Weights of a small GPT-style language model, trained from scratch on English Wikipedia: width 96.
Each number is 128 + 24 x the weight over the matrix's rms, rounded and kept within 0 to 255. Layers, rows and columns count from 0. Numbers have three digits each.

# layer 2 MLP down (transposed), 512x96, rms 0.11, rows 214-419, columns 0-31
145135106139124147131115112128100132164124125116102155114168154124115125107129171116114121158151
100091152112135143154080154153107147120119142162132127118131088151132100148130106137132138097106
133106108097142110088132154116145125155143129119108144116175121125131110099131133151134094092134
116127159110116120126176119143100112143103125112091120133126110105127086133153163118151110139149
155129123146105110120130151080109144114134129148120133142102157129125144124095141109131103111125
115131183127096135110116121153144169136161137131118124148145132096101136098114144104158135110096
141091116120146143110163146147100120091146132143120120165066149091115129105093101090127180152170
151131107104160092087121147149146124169124106151118098080122055109125125160110175077081131133172
104138155115149131172099132120105156103144109164135152115130126103136135135127158145162113110119
120119122132135130108102134083100116128120153173097144088102118105123135143142142094134180121156
143164117109141116146150066120113092079077159102124122139106098099180118091085164151103109135103
155118117108128110137102183174121171127166154138093152138174090138124096112119127167122135144196
151072117098091131120132121104082105121125116126101127125109109132106129113137143133113106107106
081090128111111101121144136127137149133125141154141129120165145114116081108124115135158092155127
161161114117074128167165157118142117143134146127192097162098122092131090156139071114118113123119
104146155152140107136099099136166114115119117146107114135144101113127136107148119124128148113132
157134080125106098121137099138128086126134168160092079102159098185112143117137115156143117128134
110139150112126141131129167147140147135111184149102173130119116122143158141109160157137107104152
109138134190147043119163131115127126127115127099141154100105122108166142104139143094160107130103
120161172142138146111116088097127104100177163116113140135141131080118160114124137098103149061116
150140113151165128136094121118101129109126145155082133085111135103133118129115139160154094158153
154147112103145135103083131127135119141101168144096106077122114138122116137129095149108123146100
140115161171117065131088126121128117115120104112104153156114102136141148136089172117140123135145
156096147132116124111108078092132135091137140140083147100088137119077103179156106163178150122150
107123117126119139107167152109144146164105156141115146110122183126133152092129120150144081120135
119137114072145061145159159161155126136107106128125142103153130145117131112148114098150127164131
202073147134146140130130085124183104165127142132121149102133099125140147136166112130120123132129
096091119141130126097148124090149149122160135099130118163169118144121174120112148123141134142150
138081161137111105132103141159115080136115124086134148135125148098142166095147149137144135133126
149106124128142180116130130098119115084116125126102138160080153209130125153119133119109148154133
114134148101135158117077094142135096122119172124102100142095136104141146119112122163105150108167
116102090162118140099128146151129147101086111154154121159131133070132170136149116150103127143134
133108113129133129102153145083170142138141112148134158165132104131146087103129125149101155104124
106133128105179150119165120142132102148154106140159107126113133137087102124126110120095126113124
135118174174132134131125127140127161167126139106126101159118134112147128092094111107073166152151
105133127116115125102113180133117184135173146102161113146145140077143143171195134151201075107093
143087108119128109140118111136129090107144108101149119148139087095109109152124129103114126151137
060142143118155139124109127131125086119137125137177157111135132165111138119116153152118084068121
137106075150118145134143112117122138174149128100089156118108125108085128159111143111109109191168
198113117136090141138131111172148077136142117145155091097100133141099143085109100129091124102156
135135118133097118127159147125111099124128066143149128126155139177140103077139133166115118107126
120116135169096149122125130132143082145135127132108127094149088101129150085120132176131124131169
126140138142168135161138146098117146149084169141127134121134149199122123093110153090149154113114
197149122148103157088156089125127096108129114146124103150119149115096129073118152141105142124176
125105140117113136167137120147128113147148132162054122115164133085140148132145074110131101147147
112135099088158116117129145124123096106169149124114095129134125122099146119119157119118139119130
105103168152118106133128160125132104142083083136129129088098136093149134115137117113141133106132
101116187118157129143131124115123151166130147148139114139140163138174146103214114096118150154131
121106159099150105130133150166139125116152155167134097119128147106114105119135123126147113157113
068130156142165131147085134097152159124105113114158156145141108167143120129112146110133137130099
105144153157129128107159099128134158097116117150136171153158114134090126140104121117163099141090
157117162133098117128103116111108113091110171158088097116144125127066131142114100136119128117190
104125126172132151150101101165122115165139111152135097115106057164159116088096168152157082106130
094134165116137107144105153141134107103123130073146141146167133103087141101106152094110125137131
187130170125109113155127144103145131125154098113000148117095145156122157121101153110151096120112
161136126125104131139131117150130112106089125094100156129115112161137093123123130104114125127156
153120124154097109125124120130109126104156142126108121129131155134149118101163116129121117163138
148132128144137127128128119114130103093127110127130108122127101110144101150108142141138131109113
133125104144116132098134151080095123140080112139156074155106131194114139147101127145159181130130
078100148131114118149148149142128090129146111106135123134106158136148180151140111118135133149129
115118136124099124086127092133118160124100143124124167136087116125135157163133143139142155106119
082137101125171108088143116132116112153116127152114145110115110148138140087130133172157128168102
126140074121128097072129176161138121166115137141100145141127114102138130124180119135115126141151
090144117145149107145162130071119183100130145137112140103124155098093143156107115184156145124154
139100104147123095117146142109163126136113140151166127132146122145109114136126136160118099146123
086144126150157105123118113115098095123153098136118130200073160125133118059130144165126126138150
118152144110102111145120071095129137099093158116123107131158165126166132134157126126121109134110
134157139114132126082153104117137133150089122137113153072161103119099137116093150132148102112131
106134133120151117097126124141155145138122144139134142143137116167121146121067146143126110125117
073123164141099118147120203092107090164129075127130072060119159089167136122136115118127104170158
126079166121075202108091145114142127148121142182087087143093184141135154110081151155122154153105
062153107138108144104174164112116127126142145110111183126152159163085157106119110110144106124125
107126129107140131093093118127141142155144110125101122109158134114166149100154138122148111117181
077114123129099130116132142081136121077109085123198140141133149152122138142088122131150115141101
083081150184089139105106118144118139143125106136060157121147121135151123130109145143127111154133
074179128155104095083123104122190124158088124149151099112117106125167121117115138107139162128135
107104123126135141131144150091117104163127106133125132092110139126084145144100125130130110120127
121099146108111146128143133123136119124104112125103159116127131140091148129124154138112142124110
145111147111149105123169143136130110115101148111165159139153133119154192115126123126129159125132
117091101129119128109149193159155153154125151139145137123122168142104137114133119142087149122145
176111122112116154110133169176106158145113109117130194104139164115126130109109137130164073133143
205132130181088113088128141144135154110108125120111183160092100178111121149130081151128149116139
094149096127145110090125145145185141120144105108104167124124163135103119120159060129139111143149
139122156050132087110118158120105158164060148122128120141121170085145137084146143142134153118146
127082140085138169147145133108095118107147124133098118131138135087105149136159104117141098138112
134147145139113110117101138158100166120145157134150085168136154122148145139130121156119102135131
130103131161062115153113141118141103123117137108112128132127149144124110140146170070126139133106
142139123094078108120159115126126088143132102160126146139117142140123122108111124101153147116097
153084159137177094123141161120118124101152089108104173082158124106099143165084130140140118124114
126128114119099156102085139111139118107141114142041146127148110133195142120099130085126150125138
123167089119119117126122178144148142164137127132131150185140115126111128096111090135096126116063
097127209116132151134096149088108093127104155128111144104122169138110148135099123093151091142144
123107122121144151126139113108147133125127103106106127140133100124141136128168127147105151148124
129117098110146158121080110092108135127124085099092149130112111153146156109114132065133129130104
103130161173123135118128092112085126121172117102113122134127120140164169107128108136161102178191
129107129160113136141152138119133150174097130130106119128117130149134149150127129135127118107106
132158126114176120129106112149146204134149127127130152130122160163137095113128120120128149120093
161108087154158104114146133104162168160117149158159085152149174107115178141109131117151113111101
115121101116121133127098132145115155118159143109049137147139127131142136137134158146129099114114
163100101100159105162161134130128113138137062120115155154090092131166103127110149133107120148097
161150095107176167139180147141121141073125126102130138131126141129128133127146112137158146144096
104116128130105127135118151104135053105160132145097148120145126141141135124114169127124117116074
116142107107116108126098167121085119113139115066146126108115107170111164185147126146122147166123
121124108152128143087133156145117052124110150120117125116139155134098175094122098148145107110149
129134169135102100116124080183156126140162125122110135102107136121145122099083126158160122143090
142129119118139160124087129118132149116158116122096148193138107096147104163120128107149124135143
102090162145156156130136106106142138124116149132144145126122123153124150126148110177123176123148
119107128100121170141153100127105083121120117155160106149110126110107127122117152063172115134108
091097108093124140138084105107150143099111082110171132123136108138142151133095102108126129136163
138112138054076161178135132102124127109141114091089142118102155121084123132169140116103124132126
138141130151127094107118111079106133138168135151103107081077114082121134107103124110151112146112
065119137138105151121111111121119127097133114154085107119089143122097109099085109157163136105141
103135125074089130131137126122115108111104114141125128137123174142101158145123133113133119119114
125131125128094116174148144132114116143131110124050124109137099104096103102116175124134110143124
127113172102130099124152077212081184161169160129150126175139120131138104148119126141114153097103
141136143088114109109116177154143112089134140139120087119120107143096117122132120080143180126115
170133102146138125104117127128092153089122145140136119098180109130061117108146152131150130125121
115094132176121148110101114131097134136151105132121141127152137125152108126138133080090110128119
158137110117112140109129173140167123158150099118088140117106100090110144146150110135135148143149
118122134144148128150148111148115177102116152151161126135108122101131150110120163111127134128128
109125084112082116123184087134105150108133132102114154133145174143115136126130173131142098133145
062109135147133161105130150173150141161148121149133136130152131138131160094154148089149110118137
129118136118119103116104144122137142100123123101122154139136161122119163086134131153126144139150
135144125144106061173123156114108106121135105155075129089152120115120135135175128118141142096118
148126121101148211097148125115137160106139128115077134157142122195130079164158143163122146094107
140127105091141111166112149113161122105129129126098147111150119134125121125110115128113113098131
129127114184147128134133103117125123091167155111072106164090116116111164147091125141133080127126
076104136152138100120138138132149120133086140100143139149140131139146107158112101094072133124109
179144095107107136155125123128105115120095117140139085163096154136135130130163102071135136162096
149082127101170095119112112099120126116087129151158086127099085131119127156115084185101147141131
151125118095119092108133105163060160156139124146162064123124121079132108133124103093117118117079
131136114125171076115135141125127141155140126145086120134118119117085154127110132166107096131101
104095136114109104131102073132107127140133098112122140149112127142144149118151119136148105144121
136149110116117116100092130127124096177135172133106156124102162107152117090106131086126143129176
110116149165175098102121152127122108125109135146111112127166078121090138122098148141148153104101
157153087133138100100148115140091148109178138097100163130116138140137146122071125093139094106137
093128147129151129083111114101154160158157139104137123158173169113127140165150142089149122078177
125100150151140082076143141130140119141137094110126119139139153101102114092131153065122120148125
149127163139083156129131104132124172153121120137098160104137139173114138124094109094131095129158
157088096139157149128151113155178159114149127169111141140122088083132131165107098119141141084153
081130139153135127132109130125099077157155101147082137118135102107090153062139150107117121156162
127122138154145131132125115124106087140139127148145129107134133119105128113124154135133115138119
129135134113136127131144138079152115110128144141100126127121098110128158128081112151171119107098
144134154105101126180148136101123123133154095108091140141103141133143151100115123123125137091114
110140143117133125140127115106175160186168120142110162157187171133140064189135144117123160122139
120140137109127097121104123111149103113120143152103103158116123122103114125088177105151136144120
210115104177168103156143126129160145159127126086141151158069106155082090131103160143098158135063
120163102144111112114140134097178108154125147152122118124087067157116106142154133088134140140143
133114099137134090112134076115116122123116115097163156081121112132129098150042109088156123171115
125140107153153197142106108093131122126149072143112131138114171121145105141131175130103128126116
137151143101163155154136154160126142122148124100109144132150171102125160118140134157152166137119
113140139167116107121145129121188079084103164124123050151135151119210166143108141121132189126184
136132088077090139125143126122108127106101139102140091136130130107132147129128115110118120118114
159152155135126139152142141133132139091109145152150121108137107156152150152108160119157142143141
148123164170130163124089085132144169192116134113099121119153108145096150126131122125134160092110
135130109142123131132181113117132124107132103143157178118135108119153126125117162139157124114123
121116155090142142127135144099104102130103162139135132142098147174160141105106122076095139123113
090130109155133110174130135112151117145126112135118137152088113104132116115102146150105122085151
116100129129118116121148111098116089122127162120158109140119098112124126142112126116088065100135
130122119123147094096112125105096121141129209106119151107156125146142103127095161115056138149092
163151097176132106125145133100155110147133131145083121134133097117117122140140121117127109124093
111093126124115109104110102119159141132102115165095118113090124115142153128149148150133123135148
132126155128083156164128130138133154129070125166072110123130106108121155124185096133144131140151
158105146123166082110115140108128172103130134162166134148136139110146158161181119105117152114128
146121116103163099135171162131142128130138129148125106111123142122179130135144137100101148143177
113159186118139126124117136120113141119100151118124089109130130153153175088162140162114155133168
092144114168111102159125122135140099129164110127051120109115074095150147164118134158122119117128
122061151113110083134145103147175119108155127098153142130113129139123114151155094089164153081154
159114164132094153122083153125129109141124108146179084164102129087152088150104125153097167100130
158128113161139101127130117145113092170085161129134081115200160150178158124105146073180095121105
126115104085102159122156132118134112139140140141163129096114132137120122106140108153132073130119
133117130153123160118101103160125119140109120157114098094142141146078092132164094132108138108131
075134107166154080091122106168146132141113167188112153118162106138126025116123185083130088127126
137128102124138148118125121129140108110107153158121113080146120135112110088162162125131109136141
118123129114134130119124103166111123141121075139143163106113168104128161135194148145133137109109
171155194103107088152138141132102149176113139122128155175124106138139104133115163156116121126109
128111124115135175097152144111095104094114091135116146116151147141155157112116124102094090114145
098119125119120114085075107073123099126109131130150129116143130147126168081116161134118154143147
135127165112133086091125146154114131133137117094134165169113075086134126101149076139153143122100
123155116110073083124156090148132150127113121159104126125112143139113123116121141146169126122134
148132094088103115135135117121132138141088150148107120142121065146163105154174127136132117149131
138130078102114124102114126137085137133162146106126078087135154064138129081120134155138126144133
097145119133101173130092149131134123111143093117116179154099153121101122085154119094101132137132
115169165120087124116100144147148122129123142155140117125111119052105134126114134153170127115141
092133101145087092120099136141153119126111138088060149103154139088136136135122123096183109131114
149136127107155136138127146158092125116100126163173112152083119100133125100128096116128127116137
093121123123129132130145133144116100113102119079115179145132075095101108141181139091101132104127
092139144131113119123102095112137111126121119138104152084094193101113169109174144079111149109137
124148174096159137126142104130116134154150090095124112142116141108109124126114113116129127118100
150151144125112125137134116133170152131128168154084119088148159159084125141156123113168147121123
124088128120121109110124113078146124147136102117120124105108102135152113119129119082114146153099
141129130115115152152146124150120151156079112163089110119137146146107140091115142112150112137105
123104138114118136110123101104136134128128109109143131115120129102131134116111131148129124149130
101128110168166102099148130156164122128130132229141152135148092123133103094108118090147104121141
095127122121107123129090143150129096137117155115122157108128130130120141194050134111144114159113
120106108122147131132146131072114106134139140151163105095101128163164091121157140150085114138121
135122140096156139132124122111120124114163106111109111111139115134109136104127113145146131129131
122123117121128116125172189134164052139123140158134107129091150140114139119104148130123104140089
127128122078125126136095117103091062046119148118145161093127078144131140133101132188148101120110
098147140088084179126124122128149126127127148107117155159096101148063162142121120115130094125119
146121102121127122149102162163115204131144144090142170167120184106096120120089184175148130143141
163075138108153181140139162139154140113173148108126155125108040129104111107174128107137083170104
099123129136092155167157171114142101092123137126090123115137139131124150095129118132137169076133
129119095088085123137105099143144117100136144138103089166095103092109090143112132135139147125157
055138112172120129067105148069125149138106167112110104099153117102126145094142129114139128130088
092187153122168143077128121126166096162107128136150185098113135108111142107099147124099095132146
# layer 2 MLP up, 512x96, rms 0.126, rows 215-419, columns 0-31
086116154157154088163103163163132136069120118128140124125125128112142116144131142131127141125127
115143160146126140135120095152103121115095136153123143124140123135111114145140156101109135154094
090161095144121169142209124111157151111145133111137085146146097100116100119133118117121092117104
129148084127114157108132140127125116142124113122162132099127141109133158143085121148139124139135
125164135149121119126088149129138137121128108157156153155147121102120176126097127105140095119134
129108130145138131171136119142135134163116111134130154090179122137122149178165157164100157106088
163123116118126092062129154151129144170124102146105100096150082117149129144136136126085116094149
155133105128139178090119150145157093158098122128119117134152110163136118115153124122114148120149
116115110089137112099137105164181122099146122126130128143120113113146143119120152114157127126099
113176116080123082141145099150110111075106156109140087148077111109182139111099114157108104104110
143111139101116074107136168189104157133159161145113126129162116127144123143105102201121114152209
139106091121130104148109095121114124096162188135088098134118110081123106125134160135137102133113
137148090166168132092136117124131172092130154151151144152132144144115102131145113115121096127151
105084143165159131100077120120123155114088096127102181109161128157136161094115206141106124118139
104123148103161127122124111122155115119127118136165141147141103130128148122136162163097149098137
138112129115125092135111116104142133112157134122104116132142099069143147146063106112130118143103
147138149143072121125141102134090124106154141131138162135147131117103129135116128154176166115137
154137086129140134145140147128107165124112137130139158154121121128127105128094134146096158125111
129146164128157133111123073098153094132165140128145132131129136109124148142105104132114149071130
120119128098124105128169133145163124142107116144136109139098123168132129130118110133150136102135
124125149143166091087161179151118132133108146136125156094140111152168149104105115122098122124128
152102103073119149157169129129123142098141155134118110139141113139097152153124136136106143127100
150172121111121116114150172150111118156131112130121111157122090134149139068130155126100111120115
113100109136121145097144158143092163142085181122115135107097176116131169119130108157119065104138
116142147127143138127139110140124102143117122138158141125114112138155105129095095132133092148117
092115111124128172121122100105143088102141109131095127139140145132123093139095082141108162124140
170113152114142124121116107161129135135141147101134090160133092134118109153122136101113106114132
143139125144146173147144173140099116152121130175134161113149124138165134175103113135093146103145
128133112121153177101132168149144100083123133155127125142099128144133143139132130143092151140124
132106094109110117088111125135077097086136138089121120103104081142144104132148134127132140123127
132126186125146136134102128172106141110151136134113115082150161168123127075140151114121146102099
131101128132117126102097172089160132126142128102155136151149109085159118138115153171123164116137
156110151161106095118104114143114151103110164107098151102161128147167145153107146148111173144109
123126153121123136132134113139110163158128128133152094122103141105173119076098151111094140130166
131120158071139132091116175159157166155225186099143094131110167076121070128139146117150112108131
141121149123112145091126153128094126125135095143128137122123135127141152142151126139095147131125
168131130119107135130175101092147126107131099093153148151119124129123121165150112122124115150102
136128109120140124107132135149119132185135173138127110110090126114085153126115119128106085151159
125090113143086129171174129100156127141125121125139132178136071113152139104107099135130140152104
130133135156135167149138142127146137166115172084117101153130101110103172130129104120116120119108
146128127134082131115098136119122075135128148104120118132149112092145152104119123185128109109162
156135078099169068151130149125156104138104130130113122202139073159158138137165101125121163108135
155136164134121152070105099152122098117135146133130082153112159109111136082107124144106140116178
128140141117138122082139152150143127114125105145171155110114116155128096104128178145123156122137
134113124119129103122093144138099117135141141093149113141136091127143199131126121139115175102097
109161153109088100139148092079113134114116132093138127120090127137151113100167130123116121132129
137125127091112127083116133102132120144161122106129096125080121150123143142130113177137175137147
130131090126141159112126128114083140100132104175154114154127145147118128148155137114114115135071
083116110123135127120094155126159131107125146136134167164110117120138116121131124135170171120141
158122110146129120121119119125116144109120138129108116119137160128135120131144113147162121128145
141168114136113165096131151119131130113153123100118152136091147158147121083123173098126139166108
140158107126113139133128106119119151151145130149114106127113147135156131123118127134153150076153
113149169120128100128140157173133107111133136110169100142169155106103144121083132115089112143144
132150108098170109154119131168115144113121125060076133169137137173100163155106122149096116100148
126152135089114101134131131147130127119129165143104109107143128119128117122102100129107089127155
121101163105129110110158136145137105099145124144122116131107126165124104106122105128143126119140
130160089115136104109109110122130101130119110117147110126125127121138136122107113135122132134118
151123101128116132090135157117102134124115158125123072155110152126121158143110113166106169145121
163111119129149118101106128122116147140091121128148147113155099126159104101106156118132096105143
105136164135079118073129113127123167104135106124145150138114136124133111154120156144152096076127
106094120107140082087124142141110119142114145131121136119125114104118179111142127174145132144101
122087075117118106063101161172108122147130144146102120136129127100143119119155107167131122108168
182138114118147153163130114139144152094152124141160127166159151106148131110190109129132150098131
120108145134181135113121115180077158105117203116090125149127113097122152160121147112106149136109
092107157161156090112096124122099066126139118138126102200092155118144141067138114174114132138170
099128121111121119116129079119133150103088170112124098154158160139186133174157141137123104112105
113132134110151159106132108122119170152127138137161122116206090146086143135127134126136116103156
091138111120124110118135114142137134145103129110128113170148118164133146113104115146166109114147
102114173142111116125114205105101096144121108144107081058115189088180145137128128142132101153143
141046141146113149118106114089154130150178103130145126154132130157151149154151155151180133161142
089141083109110083104141149114092114137154159118107133120158133146085138143112125105142132118133
102108130149111129123126113083125100131146132142141097100072170118164126110157100129139142111132
105096104091146122080110124120125137081097179117119132157115123136133115165163165131115155112138
129159121133098134144156108124151107151118125121128097134128116137122151118122102128107120092127
113154119150141127128144132109151139145118103147153139130111111154116125125120121142147109069130
158112103152125150121105135135164104086145136105130127133108120132158105135128162143144116138128
099128141123138078095098100112123144093145141103099093139134133126144100143154151132098166161098
154129167103137170087174166166107118093120157120153133145178131113155156157127074132095154087136
155149139104140169155116122121107107103134100089110136147130091145113148124130157120149125118097
145120159107135110088137162190108144154134114134121137115140169110143143103124069138172091111159
157109137159102095152146127125130162123135126107137172129117133121146119135131086198157128111150
100158111121117113063116154172149120131130109140126138134122149128122112139153109154149119120158
157100128034118103100084160109081157166096141116154103151109173086169162093138127163140162103136
155120150156140152153109144118122106133178152171146150120157124083124124135134123149105158141127
149116118125122162155150115105142083124136095133109164111104105167097084128151148103127151129114
114145163127141144091132144173107106140145161172091125094101132119149117120135094147093065130127
131081158129156106156111144111151137121101140070114126095159134131114149134154127126119122121168
164093151153157095115118168135121110139112107141131118092139111108121174126072129172122102130111
144142097117121107114130166165090137106096146119107123132193144116179172136103109113095130106153
127142145127117104123160168157171139134191105110109129159122106149127127141130121131101155148153
110133189112120117119091165116068084153101160109117125118141186125105154131102136101121089129137
086139144150118123115143112135126122126121105152114152126129118157111128132149162113139133135134
113121117127130122105153127125138132138106105111170141138134106115122162110138175135135128147136
074128160184148105121149093141089149140138137101119124133163096114167142116142125157127086159193
113116166120139121141099107155143090137119160143119139116132112125123126136059120128119151165143
114152128115104135125122138100098108105124190150134137169161139137121081118083133158143178114115
123112127153143097092165137113136189148111156145138089135162176103123151124119116164148092091115
134145129102155143123130132130128146106132156109155146107130141155133134139124143130130117144129
128116126117152116127103148123155118120125104103160148135140104138157109126140124133121182112119
118126117121171174157166153097125146109147120107130201150143132088115166151159086154150185123121
095141114119128087124122144102149075112159126105130154140159130116109116131156142131125135127069
127137126077100143121123185122122128056171151062156089124144131158091120173157125145133120146127
142108115115125095168125089092108153146096137139117155139127114103132128121171125153077146122110
109168154156104109119111139169159154140129122105142118120120127108130148101095116140155118131100
160150117130164144113106145121126127129109132112129134153110137139154121135097118135117121158119
114159111126121155115129174147119112109095137120119153116151135141141114130199136090154104139104
090074109136149108139159122115115109120095156136129139126158139093137157123120146159153124119155
087088121111148120076100089142128146098100152111146146146118141107152141119103141118136122115129
092143139081145121135103095149114132106129115086152128109089136101129124122126193115166109161119
101136140152127109106130114111109172150144151153135114090082127092107129121116147132130110115100
079137156127137129131176146129129111108121113126098106124153121169078156080132086176145143126124
120167143086103103126120123156126116141126127161116095139147142129110165145082099126132132103096
134148120114136131104122098102151113138152126093135106109139125173169090107150108142123107155107
149101157109105090146172117158055154159164130100134148136099165142153095167117138178159182084126
161123136094094145121156125131148113131125124181126120095118133079117094115090112140136124118132
180110132142116080088091100128087179103145167153147101087178150100101136111134136152149110102134
115132112150127113122089119133089143133152144102130093133156124087121136094142103078117124112127
084135163118139121131116117129111156113111116105126125114143132167124123113069166111133084116110
147147091118129103100165129113130147118117111136141142156088141105116149150129148120183139123136
174128125138164188142082175136152087150098154164110100119117067132150122137101105130091147159111
150161139139095126144083094113102110135118140143134109119099109150101103140085099135124132105114
149130113128157116118135139117107089106131134126154149136136163133095144091134100144133139123143
146155131128127074151116127127129102126136163143183099124165132080132139137172144139173151121118
152121124121144205113170149150148170105132134127158147155153117193143122154138154167102157103101
113147133134122139127161132144106145112113116136160142123159140139134129115109115116113133171130
118116135179126122088135104125121107106133163101121107161098124110122158153118097167141098142141
111080172124165121110167130131133104141109151095127114145136119100124139137123111119104134117123
119102154129115130138081112153137163085104150132151121134104121134110167165095145118123130157141
141098166116151126118123106092107168072084118135132140155170154141152144137122071150144104121140
111092138169126115132134153111190120095095148087122159136119151180120112148135148153121149146178
158116110110182085116127164125114168116152145121111113165127170099102137147119104159102087162114
091100128146116127128087117137115146118132145152101118137145110110129088078097136123120140130132
165121129100114142116096144149098110150131173123131121140122177087159147118148103112143114114184
107126138157164110078116120154106155116118108151138131094175097145102112118144143137138118146136
149127076135126113126121127158085139130160131117116132114121151116143145117068078110155105117166
104131175147150132103117126082132171153125097131139114169208143128128183147106157131116092116172
084124075123131117113135129137085132103124156140145155145127095113125163148093150149131114102115
132122162139195140111131140128178125140127120133092149090114179103132117143132109119115097156124
140094126121193118138180112180154143155151133161108099156138113083144134164133104125153120098127
111116143141134123106099120140100077125157123119095111132154118091085131084139160130127130160163
151161151089134159131135132181104147147128103142113126136100162147141099137115119101107125136171
096140163124108124106132125152129158099110121145130138201171110118133123093150142113175155167102
081121111138154083082096126154122124107120110130198144153122117161153149134154123120148109129112
092121160091125127146145098167137128190180136095141141101134159078116061164153164151140147138110
136150115103130117129149156118122114145128140119144122140125132137104129129078111137113103119121
160098182131157118180171173133161151124104113088117119194164129144108087161140157169112131117118
112167145121129115098158124142158108162138158178146099147102084108149112115160139080193103090104
136071149152174107112133132158122111116089123126115135197185124117140144151153152127150155065156
132128118154156191162150151156099116117175145111125105151134161125126085140123190170155137155105
134137158089182173160172163131151165101157137112100117121154173109135182108143069190137180112096
128113131147121112102135147119146085086126150105133068154118184116221184172112131152128174141175
124111109140111100123157161165147143100117171123131140158116114129133120118108174111147095160118
146154146137142116100132145160137160116111144100129118106147123129159170115115124149167111121158
086100137127118092146169138129129130119152088123191164142113126153151120170147102148153160079144
178098106158121153114186114087127139114152128155125136149159131077138137138113137139156115124161
097144172124177099121117146115127108172101156131144115118121151110154121105108105122128102106149
134128113117150155099109119130113121065118133110142147151144124138145127145144160132110119119114
139088152087100112145178133137124121131145163123125090166095089070108122120093091164122064109147
107102133085158161095152150108101140084137120100158104139115137158149095118143166149147102135127
152139106162134106143101125095118122185176130150096103156123130115155133144121088144140120128106
140146108128127119149161108151147130179114086140130103149134121134123168134144132157144122134131
153141136136103128102173129164085145128139106139127152112114129115155095144118164158122121110100
174092140131139115119132155125138174121129122133146122149136134108126159152172124131148156104123
118135109110127109105150167115130140115149101115144126125134138107181140176151142120121129166118
149138145089126158133105127119134151118109133080163113136121137118148117137184095130152127112145
115117128161112129131118132152151090128159142137103101123114109107130166150120092192126120111125
135060162087142121141148122149181159118151136091140129139102139100137112150166081142149162076129
125091183134145157120112100102151138139143125166101123151152124112127163114148100148183119091145
120098124127170146112099134164118096171118142132159084178104116150168097157132133117158145137129
132097154190156156115094134109127140145119138146092137169116132141144130173128176138077189129107
116104129120111114124158137176087127181128114170130103113135128119109127100149167146124119080118
108122136176132088081105139176113158126136176149140141112177115178130157102179130110136089088124
139147150120101133135132160122130149098135142134080155151091115068133129159081138135146141153101
133126139137128155162116150103117155130098165085127100127098112168112112110094101133117155158126
111145207137090141165135144155085159157135115128131123161123141131145140166114161204133132122144
134131135159157116127129148132167126139123097154125157132132153167148091082140143127133134158116
155163153129142175134152152178112111098102125103120114122101105129130116155143110113148090111091
124154132099113086089132165148103119125143102100134133181097091080136153097162089161145123119118
110130101096079088141143104151113194120111125107116105145105133155137150133124117146151121117105
117103095099112073138136164150125148148106168138122113112142084133163123121161140131135084133144
118128118119122143098145118149135138094144111138143141155095105140127092158129142123141093129129
138113097151132142142161113166142167137124126114114103097123104128112104166113193136168125126121
099127088141173175135162130097127139097114136125119119104114143151128124140146133120098131111119
116122092136121150113140146190146135133106140105128127112159162123112158167134071113132084095142
109147156157133138155137096120135123151135135139136124110152144138118148147148143138123147121164
113143147113113131132060095148111146136107116150169148108149101144146142145152107122127106118154
094148152131126120121118109142156126150118135125130141104109196094116163108187136111106146080121
111141159105133151110107132141149136128127077116149123142096111109116158126131122106155086117096
125151124115130167112129159121113145116119071143134140150126111119131132133102145119090108114132
152136107108122119107163153087123141158127121120160119115111134123153135131117113101074146135129
134105137088124119131145114107106150110125163127126124112130110096110130153122112121182149159158
107136121102157150120136109103129085157136175141155116127111101124116184153101110148102148114164
104132148162096091159125087136090121126119166117128130099131125186132148095160102157116128110117
136103150151112116113075124103123123125113105115135161115135186156158103154136136159136128122133
135119133173139151121103177182118172131126104139096177152113110123118162147098156135136155111124
102162112128139118130146146131148117121135106125110120131085127139143146107110134143095121119119
119117123114158132122099124125089138118133107113092126116150121140162152134125128135135164124158
146074107103122182122119101118085108074160139120109126110123124128169147158117092181187082119145
097151147113085189074116122143126125161141158132143131154097141120120104156113114123118115149109
157118120113141117142078151128099188112180102109173157140137139106124107122116178191150136111093
171093102108180179103138164104128155110217106105181176134108103143111114137148085135070126148085
119088110157137177116148124124129150180148144157101147177137117127142181167163129133143134120107
126161105118113152140116116123139119139147114149150117138109131162128087154097127154092121138140
094156117140119144093113149088124140143123178119127085105169142102131113115148106123150115117104
102145158102172138104138166158125130166107120114116165125121139117116149116109106144153099144135